From a checkpoint of a small transformer trained on Wikipedia: width 64.
Each number is 200 + 40 x the weight over its row's rms, rounded and kept within 0 to 999. Layers, rows and columns count from 0. The size before them is the row's rms in percent of the matrix's.

# layer 11 MLP down, 64x256, rms 0.0411, rows 51-63, columns 128-255
095,216,212,185,247,236,206,177,232,211,161,282,169,160,179,158,187,175,136,190,228,187,210,161,185,150,177,157,190,250,268,181,126,219,246,261,213,193,188,180,196,236,250,170,296,167,250,247,237,217,226,188,160,118,193,207,279,201,167,220,218,255,223,216,195,158,110,152,254,117,168,147,199,204,184,234,198,203,199,146,251,155,228,229,130,183,162,287,238,262,161,199,256,243,237,225,182,138,258,130,210,208,257,222,235,266,237,184,178,211,191,135,214,253,229,230,202,171,216,194,120,252,195,150,183,165,257,178,213
101,177,143,158,245,187,142,223,259,268,178,168,155,215,211,158,238,153,190,194,186,166,214,202,205,122,228,191,207,109,132,235,175,64,172,242,194,212,199,240,220,201,278,214,202,111,201,206,267,205,233,219,259,168,215,170,186,197,180,165,161,191,200,148,215,270,145,177,194,174,158,141,280,165,221,215,141,135,154,232,208,217,167,206,138,169,244,244,183,112,204,250,153,208,145,171,182,189,214,285,247,245,231,213,184,239,162,195,201,227,213,234,228,254,246,175,145,138,172,249,232,282,168,240,278,194,194,175,180
106,242,177,195,226,166,189,235,247,183,266,234,179,256,202,199,156,200,178,186,186,101,189,188,232,173,216,262,176,117,191,211,183,198,143,173,213,255,208,160,218,231,178,254,163,154,254,232,172,205,206,212,273,227,171,163,152,235,239,189,197,176,165,288,207,215,161,192,199,170,157,162,159,232,134,253,156,233,164,196,144,173,193,167,212,174,154,219,168,233,132,211,150,264,242,195,226,278,168,151,245,203,143,158,200,250,223,120,218,114,197,140,199,210,127,259,276,166,141,246,272,190,177,204,163,236,231,189,161
101,209,264,206,243,160,219,185,161,248,177,240,262,199,175,168,192,256,214,168,252,235,221,249,176,181,214,185,215,214,184,254,207,265,204,218,225,178,244,266,144,190,199,225,237,220,206,249,172,248,208,209,229,218,178,162,175,166,247,232,237,219,212,198,236,124,196,235,187,253,196,223,234,175,233,135,213,174,273,213,193,240,153,209,212,237,289,156,223,191,185,242,238,143,186,211,284,211,226,242,184,251,214,127,220,248,232,243,257,206,140,171,144,192,182,177,187,257,207,126,152,234,218,216,154,224,169,217,236
106,218,200,184,184,106,173,198,218,199,136,192,225,149,246,171,210,239,240,155,182,222,141,144,135,202,265,225,162,161,186,180,209,166,153,186,252,221,203,199,164,212,173,240,162,211,233,160,232,149,197,218,237,190,176,205,181,171,265,187,204,197,146,231,147,224,134,221,289,202,169,167,152,126,203,198,177,166,216,208,202,204,159,152,99,210,189,189,206,196,153,88,146,200,233,176,273,197,255,139,123,162,263,177,212,220,124,199,147,144,107,232,225,245,207,178,180,148,197,151,196,194,202,196,199,203,226,131,287
103,233,243,189,126,248,234,229,178,235,159,145,168,184,246,176,176,197,222,167,242,199,235,181,229,187,190,175,220,279,163,141,225,197,297,208,219,218,154,200,197,216,268,137,273,205,142,188,162,208,118,141,180,194,238,218,166,199,232,204,171,202,212,173,149,216,207,205,181,202,234,214,223,170,173,221,131,130,264,152,248,150,191,242,239,205,223,178,266,163,221,182,212,214,245,145,182,145,223,231,241,170,255,265,200,258,226,179,183,153,165,169,196,232,191,188,171,239,235,227,206,248,201,221,134,152,259,198,155
092,212,202,160,163,153,179,186,225,260,173,226,244,181,160,177,160,216,216,275,253,157,202,223,186,247,231,107,91,140,220,254,250,220,200,215,197,209,192,182,239,236,175,230,161,166,150,225,178,207,214,244,236,133,132,178,218,161,159,219,179,178,223,228,198,230,232,275,183,120,186,257,178,215,202,243,119,162,204,194,202,225,168,154,195,133,201,250,212,191,230,269,161,199,197,179,103,163,166,169,244,260,224,252,209,245,185,243,238,283,216,225,180,193,105,182,161,165,204,277,177,261,195,228,236,197,207,172,222
091,201,96,194,216,226,248,175,246,229,158,220,177,129,161,209,151,250,163,152,171,185,133,170,206,196,208,171,271,200,140,243,217,168,133,219,239,209,195,206,283,195,224,180,172,165,223,186,191,181,226,216,203,200,194,172,164,152,198,169,216,132,246,237,122,199,189,261,232,241,179,209,169,197,194,113,183,192,202,173,266,216,277,222,143,164,197,134,192,310,181,249,130,297,200,191,168,185,188,153,168,184,257,167,228,255,146,206,186,209,175,159,169,202,200,161,281,218,215,221,198,109,201,228,269,177,279,174,149
093,174,259,212,154,249,271,249,275,239,155,184,190,189,212,168,144,184,258,230,223,247,217,172,127,259,164,202,255,158,167,238,201,161,234,204,230,277,201,221,241,228,216,180,151,217,195,164,218,118,134,121,157,269,193,203,164,234,155,209,240,140,227,163,198,169,142,149,134,168,164,247,209,116,187,156,221,207,240,249,123,141,207,280,281,232,182,209,197,154,242,211,203,150,216,127,140,237,234,201,233,166,157,226,135,231,231,227,155,216,202,224,256,312,190,226,252,179,233,236,187,145,175,243,138,156,152,213,195
104,264,199,163,261,188,245,291,222,220,191,114,138,210,240,243,231,279,168,121,210,168,120,227,228,211,185,276,168,161,180,217,173,192,281,120,191,238,199,142,206,213,208,116,214,138,245,225,237,148,186,167,217,167,204,214,202,300,135,253,185,221,207,296,151,278,251,206,181,257,141,158,221,156,193,268,220,131,221,230,211,226,210,160,180,236,207,208,125,180,156,173,168,186,196,137,207,212,172,148,263,242,201,211,183,183,237,187,228,220,215,153,190,311,175,171,225,239,236,171,246,207,147,266,211,200,231,226,267
111,151,165,195,241,193,171,163,151,192,195,194,239,197,118,170,263,220,228,213,223,296,260,177,176,235,242,204,260,239,150,156,195,148,236,144,226,235,215,184,133,287,255,200,193,207,144,187,211,169,229,161,205,121,206,135,242,228,197,186,188,196,164,183,185,230,126,229,294,179,206,232,171,168,188,209,222,199,289,205,149,187,219,162,202,217,142,265,207,162,145,177,131,180,245,135,211,202,196,173,175,153,190,298,258,163,216,173,210,163,128,227,228,235,232,265,261,212,216,194,155,230,141,229,223,215,214,250,233
096,231,163,235,231,303,166,128,239,187,206,234,222,248,197,152,219,166,221,235,229,262,150,198,256,252,234,181,230,165,226,140,182,183,179,194,196,241,167,222,174,259,190,278,201,222,185,218,264,181,165,179,206,265,176,140,177,187,234,247,167,219,185,169,226,239,227,178,205,169,243,145,253,168,127,110,132,259,222,255,210,169,204,148,183,270,272,231,301,117,201,193,240,238,145,185,156,112,224,206,170,210,257,189,186,174,187,248,245,235,200,184,139,278,272,195,237,202,220,201,204,198,177,243,173,280,227,290,194
110,211,185,159,176,232,132,241,222,191,194,186,207,170,232,170,133,187,228,116,164,249,205,206,243,147,120,171,154,213,153,171,224,193,172,216,149,193,107,132,162,213,140,173,139,150,225,240,185,182,218,245,199,163,158,173,146,169,182,212,200,159,171,232,169,167,96,182,130,219,173,181,167,195,121,238,214,182,154,216,203,206,196,152,213,217,164,122,154,156,136,198,176,168,164,237,256,185,147,181,122,161,167,239,193,234,141,136,178,230,238,225,183,147,242,130,191,246,196,202,190,167,202,184,154,156,230,159,195